config.yaml
hidden_size: 64
intermediate_size: 256
norm: "layernorm"
positions: "rope"
attn_scale: 0.177
tie_word_embeddings: false
parallel_block: false
optimizer: "soap_variant"
learning_rate: 0.00703
beta1: 0.95
lr_head: 0.0101
decay_shape: "sqrt"
max_seq_len: 512
train_tokens: 113100000
max_steps: 6904
Each number is 500 + 40 x the weight over the matrix's rms, rounded and kept within 0 to 999. Layers, rows and columns count from 0. Numbers have three digits each.

# k: layer 6 attention key, 64x64, rms 0.259, rows 24-63, columns 0-63
# q: layer 6 attention query, 64x64, rms 0.248, rows 25-63, columns 0-63
# v: layer 6 attention value, 64x64, rms 0.249, rows 0-60, columns 0-63
# o: layer 6 attention output (transposed), 64x64, rms 0.213, rows 0-59, columns 0-63
k24:514561498483527494437482531401483460556576365509524472498460503520561572489484494440477521544507508562536476544499477487540492538554487553514471459537464449495542461486585580496509511429474514
q25:505489503528556477480531496467507464476535509499549489568547443497551483582466532558454488455533527540495492540507552468540436550474468487484481478473517439540504471556448488508475492498552510
k25:475533543542488452447498486452452504525491477524534530544569508564472432493438533457365495508449496474509473539515515510527526449486524459560509481478498523539494510483486501456473458483514503
q26:428495486513509498443464463525512514576430450540493470475483533596523560512474473498481492482466529482508535579445530499451486525538456512533545531535432414494491503482556484530512523522522446
k26:469470480458449548499535508535486442523530531551512402496500552500503568499530529505484551476436485420542474504445484535438518515538513523462474466466510453544464562492499545557463553446461475
q27:427554566497573460499423535479466528516446498505475492424531416462404493548517539538492471473483498464511476500502478475482494552488467437494544587567473509484490625529492471452435598522505499
k27:560591578482542492568470539558497439518531488470503420454523396464486519453413550474525593494516457502486535502465537539418469438493565494451462434464479471527532527461513507506569497430531480
q28:548614480497487575451519459470464559447410479531569473557459559414488420491554533447596516546505581434558479618467519514582433495543488522467547474419494476567521542510583481509529519431526524
k28:464565503392467467514577532485522451512486458484456595518482528475523453506536445381498497510541597496526482435476407477506504452498498483430524501472590538530466494503533537382529492431430545
q29:585543549465371470521457477472496533519493527473468485481536498558542502517471547521438509533429507524526455444536574481539438499453505552512511461478533501460478587495488541474481496536476417
k29:526489512541461538508518515458441501468534493477428534507456509473516492488452498553505545549529525583568458497467585431447493528427436485514498533529549509518434553475518467513495493489471478
q30:525532496526445500503490517498429472466571521440485508484545480453452510533384488516479498491469495491448522521520493518620531505554492423504485527493442515437507518518486522451626499488558478
k30:501518488583507476568536492451416461474458373530496532456445519503496482499467541499525492419440584471496526520550585457486495539493526520535468502433459555486564514430589499480515515522539603
q31:505510479513462552508491484498476526505429489521518493517474467530488526530460494452456399449537550532434604536509565513498493479528454505519497512510494525505439506497449447439500493404466524
k31:486499496528518563592443510475533528514477506470569505503451504534512493537507454480485470440500562448470478526468537549512603480500538547507532497554483530509497482565538483522454504422482455
v0:485541497470513563534511558418449474457558472532558532506502518512544580476472515554534561516485568521558456482469496449512556509518539500442484469469483504467525532539487549470508542470494516
o0:513448633492515471443497469483507568494491465517385495423459524482504541543474548543522505476489452479444572446490513523495450564524466469571467529513469473532532435464472446546556507500502464
v1:521502549471513502522516465516485536499482506517413541541536536403489512512498484546510483508482522463527488478464494518486446570509587515547429495427455528486532484503484483525522478466515526
o1:534549531536458479518516578513476442453493415532480458559458514563477497473491503514478457451537497555473486510560409507468518520485470519514510507457528526538501534570492543523576490559439526
v2:533493525502460500548466476474511506457486523465535557487477473479510478476503556540464464561467486468473495420505492505512482478501593457460529535471501508461569553590497471484574524537466488
o2:532522458458522474534475514499477513550480475536453546595525438487551531479533485544544576467516516514523494481531513525446501541471497500528503557464436464520524448538497458432382488487481511
v3:449501493534528475502517574442453529548470453466514491531515544500548491515605534502429547493471578496476478528513535489504447547513534447486470461518455511454477482425502523476514512479494492
o3:482489545493465519530482448484571497505461485567529491476537413481445532525424516521520453530514517581511524557476402461470495475563525585560469471547575466488495534478514479531503448533510485
v4:558468508514462513513500476516482509590516592504497512553547545484496495489432480472481477536517526517522527519459449566522510482518524538494496542483548484507529486485513483475538514423488500
o4:514560460502488499484485442496476556475580476513548520475459522535565502398599543535475550444496464490496513484469460468511513475467436457513539428522536565520538428529518531420476526498455500
v5:503467532462518482599555584507466520471566473486514458536554536435531538431529523477532473539535581503438488522486476473511479465502520495528471532479490493440524461533516503522551530542484449
o5:484491538463498511501509488419517458435491524509506505539476483491469445508545527521495468445476528482513522541560477530450478581582468504538514503545519550509564473472437479472485477504531549
v6:493488464439481505516501563537438526492490560460527520538453517535504513468561520554504511404530536436454472494509515460478499502425488554577473450566503541529499450468470496505489506521504532
o6:453490513529462491494529541516506518503480432520465470466533421457534495513495521457526537541489504499507466497535502471438535510603473499450491544479486469426460504527455519517599465508591493
v7:454495409512505531504424532450488456470518485532519566534506488528502493515540483518487564503498489436570461520523453472507470482442540519500441569479534500481524478535402544524533511502535477
o7:458537593532430448510566483541512515564540443475510509484516525483532507456433492512497481514449511475441509434460543568383493547533458512484547543556483464550456457545553458534480479490497521
v8:459516479493517520516530527559507447452489560495499543521486484535541488520497484521458491548499462446492507568530437555458484499490532553538475514489524467478525522536464483506538467443591410
o8:536490538471474504514506502479506557517546509495501547526505522513561406486480489436522496469521484443572467440535453497466495543520424466400539558487580479570451474532538525473517506528454532
v9:517521486458495497500512447485533476416464532502472476429478547530509519438576487581515472509495465539503482534536523457577542501499466536448553541519490533508577548542488503489524503477475436
o9:565436493559557497519476526473519529513462514491490505533499473544507527528460492511593577461487471472495463499470500503464477565518489431457432509480441523502414468487514498533452503529516595
v10:483541497514508535515535460463450458509541548535506487522590505476554503493510488512495501560497419426562492480496507468537552477490509492485524523524518540491443544450504516528530425493548493
o10:504443477495489526539538567490557580481587514500523580482481531554428582483409497482579522466508501541474545519500517550485492532527496491490589502493436456478558444531544520534520547511494511
v11:443547478478558488457462527525452515511464440483593478446472463476500464448482497535495534498543466529509508495560519519479554530466520510449480488518454510539474472569503495479476461432466522
o11:635391498518483507452438457497524484509507482527472588517593488534527545522487520516461478494443493527445520507459511508486542506486494492506515512475545554512518473551435476556503481622551400
v12:492494530540464485484463459527481454554562467480455497536543506498563472485451523440481512518470511531476449498486517461519554517513501507502451507533479453542553500488514505520451429505477476
o12:520490538505457508509461457539478515467479498454536515551494491479432531489512524487470491477521451538488565484446564515476457514428474538552517487471581478423484462573487560485475568490494579
v13:501473516524491493483525499510452541501443447521508496501499462459522528570551531528539491514531536456565470542459444517481498524535556490436439502493486468486501523463539536536479514501522533
o13:485600506487469500498515519496511483522513470459532519470481474607471463480498423495470493444469487557493520531503518475529496502485538546532495503497557512498460471439497469513564446522476450
v14:476497504485486492575508539542466489520507559511451532462533510486500471540509484510510522524541465508481398506556460534458498469549536567460474474530609516553525507509493491502478450517479448
o14:477441483467430487449594563494581506496553531476486521563427491534526510511520490445482517484469507486562491395453534431450472469504553525545490531548470565431476472565474518529428502517473543
v15:532528503465442531478492531541495484503494512515478532569516493514537485466503499513481550498531524447478433479476479518496481426479481536459520554503472525496500510508542560491489510499462478
o15:506538467532400455524481490515522530495525534473469508472503498559524559571520577525518510458481391498521555467533545470481526487578494461507515468539529492516447438511437515493496502534536471
v16:487468530473504502448474570480498470482540497551495505513554551489507521511517520466561539484483518519500475523467548540538536463505454487525549478497523484504493460461470535489478553458522535
o16:456502517525512532553516434496495503514463497519487451417473503510433572522520481498373543570500435513552456479467517481498506516543499447515513445501465506549529518511503499555505484475510520
v17:518527549564481512472501498496462490535535525548496469492509492516471470491471543453537479490514520444442495560529469480500536490499402521533505502569487525511471351550418431571492530538489472
o17:496502484465500477419558513508495510494507522459501519494486430414536501511550512597415439445491489467562452512450530496451456517567505472492562467380478466502523569489591586492544577465529559
v18:503531545493459515469511474472515564435515513482439500544510544479405544466469514607501500468505491527477445513427521543531460436513500533508539556504517473537502549464517522511551496528487523
o18:500575430564453579454533495524505407588433510520501531498471551578528527502544543519553591534506473517512567548601434508497500538467499422530564451491496550473529486540549513484533508544555549
v19:482567510425501489499470557497483508522508517504509467416525511520513504405512548504519527569543474482444534559485492502500474506490486511504504518482492493537477459501472496547485522527516528
o19:505425471547484476433556476470517501538528485506468515542527513499508502511479525513455490488473468558535492553535485510529525517519506486508583493516515484545452498474547477437480567492443530
v20:544480523521435472526550434478495519506536485483500444428510472496463463495466519459530532547534535511523481405486564474549450538495554466466453473498493446451563457513564418503430490528452520
o20:493559475541552570459424512482511520461443427583489502530543543477531481444505525537456424421475492515516584557479571512483515489461499533592500480521415496441478554533498495496499506445449483
v21:487532489404520450504454500439514504488548521438517504540452491519471504563563543559489513465439540462576475505492450507448439428487540495545479496459501490455516534523465472571521446549456535
o21:523537505537515549519592521469442369492461457534468517476542481459528510394406489424557512512504548520452555445533471416456506579510534563434487535588533399559521483532528542441513554516535489
v22:495532501430509480520536488545464480490516559469542526486540547482533522489491413535487490436510470462502452518572444477448491455433461475498457512463540564535448504473470501522606491474564523
o22:554405522453491460493568568483530483486490514537486526532507521508465530432495469444497620561479517471492521526498490534489518533574495515443486444472472450487433492454496572525534479538499441
v23:489508562575471529450517533577465492484505434473468557488510515466535536451405510408500490560519522482528521495455463501494577543555489502522522510549531486487453477461525465496460490511385508
o23:513538490450481503497504435486487527497555563437477525501540511523517466525633421555524475440608420583455525473481512492590498504541477562498505474484489517459557501541438481499528559506528494
v24:507509456505493537466532541551451511532456508566515486532549411463473525547464479460511538518512489457479506568527521495486456465494463562504505485485499490576440526503430493481557508460529459
o24:460477468441535474439470503509549523479523555432473495513446543514547512515486535479471494483525483545550468444547554525461490485564480491475593536513543568505483476471567570522553437489544494
v25:460543511567539494554539484507563514493497479468505484537497466518441516488512490482517480502556500457534495476486524516551510515470470430477472455499475581479537521513490459526527476547460417
o25:556506477494497504496443485482509450461516615573564479538468558485582505506449474532503438449469574507453480513486476557557464484507547571511499547454428425504496476508562488480527478492558553
v26:504482573420500484529470507493540499515476533485533507568447491503474539526548493523424486420590489532483530512499504547515505499481504513469449498535561500493488492488447482495508469547534522
o26:519457460519425510464467482563462458517501489541488535482508437525500405498553483440532563550398589457541485538463446444488525537545503516497549502536443484516517518521545512500508473470510491
v27:495520476463549449569410491460520494513368517512513512540444510480504552496513438523469514479509557463523484496530548503464554490484454472528535492478512488450543529507503555504484530534497550
o27:471452521507504464491497545551430516491486495474555418490524454583579492499516519498518527539455467528484551487440432532545434538548554495460427499523532452529532471492494451532486540448523437
v28:480479415477458544506576455485503462470486552493458571543527584517507554507430497477461497454519507573445480547502485482577517481507447483536548597541535486540468449485461494451491461484509468
o28:504492471453533477475514470459509552526460549492470441474466467487528454528529568437586477539530457427525452483445495514421396553514394469518477371547426526462515449493472551528503534496493563
v29:537498477475517479460485482492586551472504489536483474559498460422535437468482517579504504468533545446509555435522465495575498480483575488500463453457503508427475495534469515512534500507500533
o29:544574520480462475542449479513424354413502425511461493453493511602441520437447548513532496471518577519496530508553531526498518572500468476524446506498458502575481556532472481508461500524507464
v30:547495489547476564513474486491536473538498502502525476484511522528497452514519493511453462462522521521472549506520470470542502484501451404550573520490492439519550535493518473479518478532499529
o30:449529516482521524516429481470452478509558488561565461533531447526511494486537602548537504544494478459500515572490476505474483557435540515501504459490465495562447532456534547475462518522612479
v31:533487513537514442473505570504465441486590417475489473442494436497536491509545469553504537596460446528556514508456545494474484469555512452583440510510497435495533525507543479493513507500461525
o31:481448530485553561544579411463436474601398515441541520516485535475522479492526539525496502453467507535496537560526506489465579500466524587476554534505546454484444504554455504561484509474454482
q32:522520456445515541472531556406497506443504574458440549522401416519512497489414418520571618588454510540532558559524419521474455556510514500510489496487446483522532552501585498478436448522539445
k32:563475509479542529458531492556563531495432531482471447538489507482490499496496508456509537471551460503439489462530505460474523461466555498473569527436492477473541509443483467497439433430486482
q33:435495388432548499503541491485462533444494507569423509506474615457490469532590415537482492563474482461525499519498491515576474477547545475480486467463495507478485440489566574490495488513542519
k33:522479536502470532529499537442509469528515501442494508509614483493546482487441439499566441518520554548521544568505541514446483505473515525458484454523499506552459543481472545489506510504562480
q34:462462523510497458578505530484513525519533514444460499573489544547484447525484508485483551544508483487521476385473406466545442468428475456408504444589541467456552518474466506522537489520574557
k34:515475484467424478470490496484438469469518527486503482441577416555481474494517492555458479497488527529525514506523496504515516480484515515480497503505466492507410536430500480524511555522512547
q35:506501537462516513538485544492498526410523485500480456504529467484522478525447480550497504510486535527503483505502519440479540517483486528495503470457471495490519554528538461484514430424570487
k35:481503503595459423485460510524482527505462525490493444495473541521537488496544468417537545516426450542474464480465456420466551534564480450520494517458562469493556427589499519453573425522520456
q36:533472539518496457533489469489461542473492462447485477519546468497485439506473510525525511504526523517532480488430475485452516535462509492581483544489514477494504571540446479480541486464518508
k36:492452540538465474478493535530527578513498484527515492509513449579515530503479499490509545524515505537463450568473511448472481514496540475551515504473559591497447506559493530422509473533576521
q37:480463525511566490594492434466399526513556480467476539485562477461511534564560573489486503512497458583562477527519537447510463536472559508503394484566535505509473552455428480472528434454530547
k37:505537486418526522513530579552530507492435460472498457414479500480547500488467556508582533489496476499508498397481608543448517460520454496577475481479546428520492448491485406510457576487468485
q38:517510494456555516424524477554436539454446499449498424457518451479510543464587493559566523494478529501490490489493510505478508465508468502518497568468462485439555485518503536523524504509453495
k38:484498464530542457556484474463549567522520474494487498582463533495453535516434518426502458470454521535506435491499502530503474479533521552479486470563471548488473473517489458497434516547519546
q39:527546478482484508608493496483467519470469500471430456515486516474513463444518540538505503424560487448483512546657507498511554525507476493535506446468471515500496439502458507435501553439465536
k39:556510499446504547482511449537476561511525542515476538540514507483481480529515467499500547538500488513488479481465538457416448519552517535520611548466489491484496497475553448577481418573519475
q40:469506433503419520550541549518534380532556537497494558562481579524547441488482433533526508455550506443445476516476405560522521466536539594504508488525500530472491482497567538405483465460436450
k40:549543548475531533484597472464497470519445516514487505500580493538525483532539512469537499533478497450472522543478454499461488523516489519484544511449468520549534582436494518508531484469511520
q41:460501490552470521426509550489612463495546465552573513503485521499526414479401450507486451411500601425543520461547424578501477541520498543533585552479454516461493482495587439471495442435482545
k41:442530466512444413528432484491457429494471496516490526487471493532467497500528512568516381524428532498558504542431498490488433504533494517503431494540488546509479521547481564453497553537487593
q42:490473460483520482506470540518549460520494585577570534502442522490490509435561483495500493489478502414565496541526439549531432471520545561462503444452521523500495431498540583525459492557470502
k42:507563466477493574531474523501478516502514533435532511541542507466498490514478431474502444523558521518556546602485488534483524486434501528459455394502435583503436495590441557428430526501505507
q43:511470562526487438540539448494503536551465471444459509508523489547564507503451532510529514477543452568472534444416470482516443550457458474524487547538503476512589526534463507524484514546529468
k43:463519490458512505514560495542492523479514465546480455495458473583490543447508538517537471461473472517537493501503586480493520562516453473522465554530450506477527479494486515499550507512530537
q44:485500499537522527534521533584518447475527537438500491517498507509527542504502539537474450521481519479524459472489509487503569507543500502487453496531511480510511479478441500525473514572494527
k44:547538467462495582532515528489459462472452558473442537478510488493450515511488444577376420464537511515508520502563583560567469473435525512445573448485430492561488476419493489587464652521423447
q45:538480486462481499549504452495569551468542495475516442547539499489564525440512551524544463508500563480465519538462513488497444433459508482457552447526465473524444569538564459518438491508463433
k45:531482491510511537475478563494572494486530541516444478563528444514474484483437527435513479479589495532522538491452549534514572557431537560470467480486473511518469451489524484549452426549528452
q46:529496511469448501497485474524533522427555494529448502492511533568509449451530547456539516499510480504546491439509404531535449527477494560469528510476519497526557504536531554494559404512484473
k46:437545502477495470457542529547407417493455479470490504545500498470515445552391423507514467490468531455497466500528492485506502455565456499482475458498459486554506433520513633487443519500514563
q47:476526475498528520535533504511575477549537437522516465485463490498582499507482470556484462508504583474507460507535523505485467534508478451560469556453525484480458544536489474538503441454538509
k47:535446519542484458476510515500476489514460456507557537524498539492475505522519462453476525446530479480528560444448473499452540497474544523480471475487474444519464506451494498470574524480563477
q48:520470470429524473496542553488511475484496574510471507545532570486449498487483485591430489482536555532529515459508497531556513504493481527539494509523458514495506496553556561471500460518474442
k48:526456565473501487499545511544476582478508473511518435496498447521560475484467555424529544485454490539490485503560441439464537486465489501482561525495521511524527509487529507505545497500528471
q49:517560427515458500447496467510488479494490539493441498410481465539509539490520547511502507563457502556529510498445564476442491522492531552485513527465473540497546543556523479417421611477519526
k49:510407457485499498548448454449480476480490465464493466546480492474477478461552611531456479461525497505444511505572461503500516509535504490551420568546510477481511459449481460502489440599459510
q50:520510541465478552459480480506497549554500474540560556523451487465580489454565515490497431519479550449561500511507433522456466539542503585542458497506490513469524519479542526551530541490505528
k50:490469468559527436565531453518549500461449454463508548459493486501491583558535488449498531506554472469414457528462468466500554502543532462480507549462563479520550491473504504456538467500570559
q51:482482507480481555512467494517568544490551522437558485444566471451507443473500492543490594549556487463515558524456516474495401475500517497506461415476487478442438436445500533451533470490541532
k51:536503468493433442528503491554519540488533540533484562436407482443470443524505483516523438512508516487574457561512518504557513516510507507503450518568526485531516467499543525508491511500492436
q52:515480574480454461471501519520539471563441548420500411518535513507499497414551533522498496535500471503459538480541483468524460427506474507481418528531522450467479499505431497507514508544535493
k52:554579510533534465509504532505463526500487506486509563563463434504534503467514533488534493512453521483467424547422489514455457531480518484498439489563502519483527498465524462473570473478506476
q53:542449455547521508510537494547532522554605504489438518468472479487499530479500483442506504492542468528497497496489437510547478516521599512525554518519497543459489484466503521473394509501476474
k53:507495521446469462463545468550507510467430471549474421514554459548437463553546521520450558478485468448528478518458513477511503482474460502524453532491523515455484514476513499525532436531514495
q54:519573503531464542454515529487513504491504535517515499488496507560558452525525525488517473551480480518495531525422539523489528472554571580546461462477482521496481489521485494528456478517406511
k54:522490507503503496471518577463538527447447536558513523505515556471498530444459519463487494459536595459471513549600499518550495482557491484523500552451554461536557473515531459494503496461552514
q55:493517537464521474528516548524508458536489504515501503508527458544545540526456444533550467486417526455459532499493511455417519498554463513495490530583522514558495527496444476494506500445523505
k55:498495464506571515539491439493569466481508514450543541545528522505465499532526467493486470489515493522510569452483451499471497519464483489467481551503512531594523547545513530507467537485421471
q56:506562520481559514472489481557540502521474466468532464466481465511488544462460518461472542520507445563490449479536561470396514531544447490520471454497441454510439549521508482481576570483517531
k56:484473464551499457579486422412520468501486525465522540498534513454512493488551437560561475527516537468508542534484446485477493468435486515478513517553523489438437513434517513495501485589502504
q57:418463473489482533456526490478506552476515470487492542512533491488457456507490585501543472490526421506438468430526512454488514557533556519512531560522491517488528510489462471501498553487527478
k57:472519534462477488529446494485524467488474486442518525510493519465533565512506553561500499504436562493555543492436488551532385498539467472508485503461515497536462469518473540524499461542561446
q58:404502506506527574517469534445451449490494511543502493434528532522506552555515533486490417430513507528443512520445503520492541490532424470515465530477495491518482478509565487454470552521560521
k58:529481497493515487497462428470535527551504483438423494491445489465551525462536597510533543459553519495522550477465473507506539458491555537487524502439506481500557546503523478481458501471468508
q59:519493469543469554416489528581459465496533539491497557513454406509461435508539480520503494491476441591547552470474505530429529483468497531465545514508498541454444476584512559488499473457512463
k59:533481568470539499507477510427598492469532510514521491534477553526527452507454520536486483490499552459503502464565561462491472494474523444507437466432467483513411461485460587516469509551465528
q60:514480477568452524494486439388553563573486494522487484509430450492454465445526507502523507481508520615553498489482484414567479502484561519478507452490448494501449561532527468487471458495489508
k60:504549479450458492473495544487498484430511493551524506435585512491521442474453576535527451453565480507568558541525480520474522552523496562482501439489482507502464442522437494421533566570527528
q61:511475424551530436459477516576484469523507456483468445482481451584456493526607551554450466537546489500473443446425496447537523491529472527503478484548521466545534505455503500519489511475518496
k61:566499499525507472479442505517519448490463510567491427558422472432519493542410522497498504456514454425488516483469418558471450482498420418474511496513524487484535537492567496535520542522498523
q62:563458482498522485495484561453538494450552508465544495479521398498461547511490526473624471494558496567518467537518497477521505539480486511518437478472511479512484492530455518508560515483521543
k62:485570536554495511520514443479485484515519456479550541503536454461521472574430498477473413537498522419506550445501557506505570478566478496546515498459529471471489531491583435473498505475493450
q63:526473511482485539520538519441522456467398534520414530496443490554434528575530536472439529438560450539502486477478530491496469500504492491477526488543559483495544505431505442512493546521483474
k63:511523536371542494462413476551530464533498520483490456443500458503493512447510494555532497509441502452451488496467476512472549478486553450512564510565500523502533485533488512534498471568520499
v32:464568531480562529488502492578474495532430508495596442443445492491463507436587508453512544622502544491505488524486501462482499450458503508530513391525453545423555481553472464575493452551504510
o32:578506512532514482490479490561536539490525549449569497585414518532565475473517440479584553556512476475494474445447465506607443466430489490454456475465501495498493494488541530501513495485427498
v33:504538541479512549489407504526476559548549489479544533516483544554487509380512520544513533526508518483489505399518501505443475506445500468511534468462461488459506498546442502521507567531473502
o33:478516439464426504455438487506512515498536519516505480505452514521485500404452503424501504477478468500483521508461473525551519451427542557492544450522503516472475431531513515472396522509540502
v34:596491439504487522475469484469521548556474541546524438492521460498482468521466521502482465458440519542550514501504476494580492508516504493503584539499531469599524521530518447501471501540423452
o34:490559486508477503550476503490442474478466463512517533471416502528539447554420503504497494472494569454532542548464488501524501514503456475509527522448496480475532453509512458564506447489478520
v35:506572542444542495543447463531475509444471509523521514488480557566483595397514405513480492489439525477492453503572470517490543454432480468479575556516520506390523558538568505508530540594466513
o35:491558465511517514459520508525438517501454487525484503528471460450453495442511506453483557542498561508499491546419481501508476416431566562438535466468460505454487541557528479512416490530492529
v36:526487491522530506484517549432410500563521503537448465516519483493636450545463516485509466426505439470522551464496554589544589510478577456582534474527499599590488488502430499480507507460500537
o36:486524449589494493480500538466459417462480424506537465482502479551445502528517486496522511458490496467435499563565490516506511538569484484558495491408480527451471421533470544469535527452486543
v37:513520498480484553462463487487475476541508440494554550478566444519503483547482521461492499471438452459509478542524501506503598551545438524503529524556512492506439507427478489474445471520528463
o37:470500526458552530538518489523473430495495465574499527485526549492540499511494499534535536455580533503473520519528463442489542474535474488506542552490528522554544509473524490450463508450511517
v38:520452495449530565483481512564454470508446540510442550518430498445498479507554534477470514491560570466489518479500443549431517541514522523501438462462487552435512463535516568499559538408519543
o38:508461466484441535480501473468545555484538423472489516509446512421492510519581549415506513500515391463551454528550510516485449492531491432468489449505490520518506517480553520506492533450504530
v39:551505492493561572462546485416487510435426422579489501543464531447470532499493577500466491493552591459441564529557517481474496513509472539544456525486460494433538454483460515459523452425476507
o39:531481489509526498519482508487566509551516476467524574490520451473496491538514476483610472512501482468562424567564511544447502448466469469498549540478466534462540500462525498472499485483516472
v40:534522508480525556453422529398371471454525464505441549487574558401457430527462493484514480472566460467529489475497618495486546514513560479603530516493465563528477546542445488512537476465490532
o40:477551512516403478453477560523472470440589451468514474473554436448517507485506490526573503454493553459433453584502508546422473525510521483548458507450467501533466481452544488431448503496519518
v41:488500469520522511402504533410427497459527507506528488501598551421468625499542509498563518452507504493484473509488537461526451523564446529475512448520458455471474539603480464519592522510494528
o41:481453484521530444569477536525441503503538491510527504507556497409544435443475508470497436554499572443521487489481484470404496513476530495520456485541524566510456484525406543486472471496451458
v42:537479521463520492512569518519498454572467519474449593541529502470586399508426530539492498505492499452495491489483415524510493534520539495535521456443513463426463448486478544539545481527513538
o42:487454412539529487490525489462473496475462562474488508515493515488513505588560554437490499484531455526463491469521527439515462470458521427556493486488543482485445461434466492529505541480565576
v43:514477522570404557400493526453494468543546521451482548632431435494504495459463547443511560546456496611435538507496449479493480521533477516512519522500513532466489413488490596585496504506403496
o43:471502484482502536572469497528518482507529483478520481412467569523476403517532517496451581512497393491444473497526552502492574505464560463516472515508537536506468504408467502514441430597488462
v44:503487547500482498451532570493480465504540452420580463488508510524495466517527446478559546584547475533476464483510459527485486463485430536436538439505578538526549453526504495545488531578450427
o44:458528514509563446478498492548557492444543513542465473484483587525486522483519509453511546577518498484472444511530468499521510515456441503502453494534581474501496473477487499466506426559524457
v45:502470565498453540534457490527581588486567520481490446473454593489495490447439502406550445529581558423421500467492565484558559516530526533499483502537426465412539577500491508454485543496420486
o45:529513514560458423452506516495421588515533473473468595425469488527531588470452540445452484480452462499446523441471485523429479508478506481460580520452545550513460523514526476484490482510427442
v46:389440484462512443532516564482548524456604501519513509481484583433476514370585571538557536521602572532520516551464472385471477464515474545521523530474413360438601420537540434628521474546469468
o46:545455571474520459491456570528580512520553523481550507533531480600553491535532464473471432629459464553508453441471499549470522469473500583481499462483562519576453451452511417608480531507474460
v47:464489509476554439577475492484449486380405550501579559517529538475362587444551604557516438533584627585469555552477516443405542479455410471434547540564410415502569583586514478563618443516540443
o47:553409462435406532548501487504591545402469556501506534471523503438527479502417440489553443564496613462436459532437476537440457378507526562428506483505468458525460530487520460539485464469407438
v48:499509520459602501516477535530460507457499536603501502484500505472526538458553533551535498523528535433555430487481411431436495508513511573450508459497504539535521502508540467558476463495476438
o48:491507512464552553520490531596502584519514535537613512537512490526471555530566467557530516603486537499579517552464511496484468489535458511513480461506546544502498488487583565552461510475532510
v49:547470614455524512528525487555581538585562554457461474454523460479545466466490556373558460543564530477481522523498494480490471476560445482493548454426519470450478476443603537540558555546473532
o49:442435479608436507484593540522534522593563526504420589493470530591544544558511503517473543506534486475442488398467471458516475497501526410541529483535558528540511487489463469561472513521573476
v50:458468521510483520566480563484582543524478532487470490516521528543460506456520511478499504552481500496520501498434512531569465476512537447501441547518493546549503500511479464551498541542511453
o50:515479522496491463510473518452523514473515556511478501473496497523486484505508507475478543458470515544492552426525533479503488530460428551525481462533454504519518518499552520567494464499447561
v51:489541535524476513473478534517505543568442438534488477515505511522447461464522478484515444567514426511484519480465517602447575486454500472525574470486548557491432444486471466489446575512528528
o51:505480540525492526478480490543546543468468523541524482496465488501489534485512522425560592427513451493496504524478435526547459520552551565517501488504465517532502425527455465442500463458563525
v52:549565464491421472497536490440537550479457467428512519464626506509546490498421471577414479446489505526474479519482609473580546483496497525516468532549510471511497491519505482481493505480561465
o52:525522518503478487479543457531457455487519554496527519518560546486534519534442521547441417509467580547537519490572458489470499566495552552555539586453451501505531532561534471495495446520515547
v53:407554499542600528577457501540480506449401488504499513495487462533523548454567480478523506560426521524462491527529505504514550435461353493410537450472536505467542540601517547515533519492516408
o53:483546514522475545490562484547541512542494559553532509501502532477521430488528453466533558585513564533519537503502462433531554454542526523475513487517531479463452573540555578459495471432484465
v54:548488533515408557510504518511508449595488516464497546551519547611557470476433531491414476443518477517488518535521529505489513562531444445496488558555498492483523412440506533483451500496518521
o54:515446452469517513503556507434452418501499501489456494532451578492456534513516468472471507436474473553492536506522588483478517503495497474531543516507476492512589505486524398496423474478505464
v55:475501495441507435440450531441454384491560511474496467473478412462507494483581494527549570547435403494519530508541546531495579519563572494454540463474574558500527527534567468529440471540467479
o55:481583477421537453513510544588447394514462478572558484509514497461513452509532528551485588515514446437456467487518470559452517506515461507474503433513478502493432514509446537517525520500489538
v56:477517455497541514553526467435485580356496522558474498470583478486616499561583574563507470464541444500552432475478475522525495409494552556376557505456447497480549520557446578533607465455536516
o56:480477522520526490532499482575462463562517490501547582494562476470506499520557451529518350487491486531446481511468456507494476453610498556526470452488561523475438498554537545495547447513505507
v57:500459492482501491567597499468506513488523589514486576464478588489501502460523529511563538517562480538477450468468474479500416441472405540500508511475456470460537504452515533525548490512475495
o57:448414478497519438453471565461527508498534552524468539500551499504478511540520468454480483517457510487512469463483512491566525505481531500418512517527564500560502528460541507545467490535509489
v58:463532486484524498576620440492507504524518574543519496438464488525460546486506435542480467509456534415482533443510507473461482471481509458499457525460496503501548524477626494477538494510519438
o58:539457508465463515426511526487483484551464527456483462495474473492497421464476485477469504512429551458551489470475446469489474485553483508434549483506488481480548551477554508531470586549513488
v59:514473475506538476473465474448504522485520478505439509528500516464513576478596499542482591414488561505495478459442520513573444451497553522476533446477513542534440468440432511573520448476530514
o59:461438453415525462400499442467465489491576490499517516522527454523523440489456442537481473472473456465514480482502488481488489451495512517522456433470488568437486466502463552558559434471505528
v60:501463499577511541479484508489453583520536527513514518381522516474538484457424448493508502560496520499472558507501538562553429458509501492539544542511525434503487500515493500507481490466555483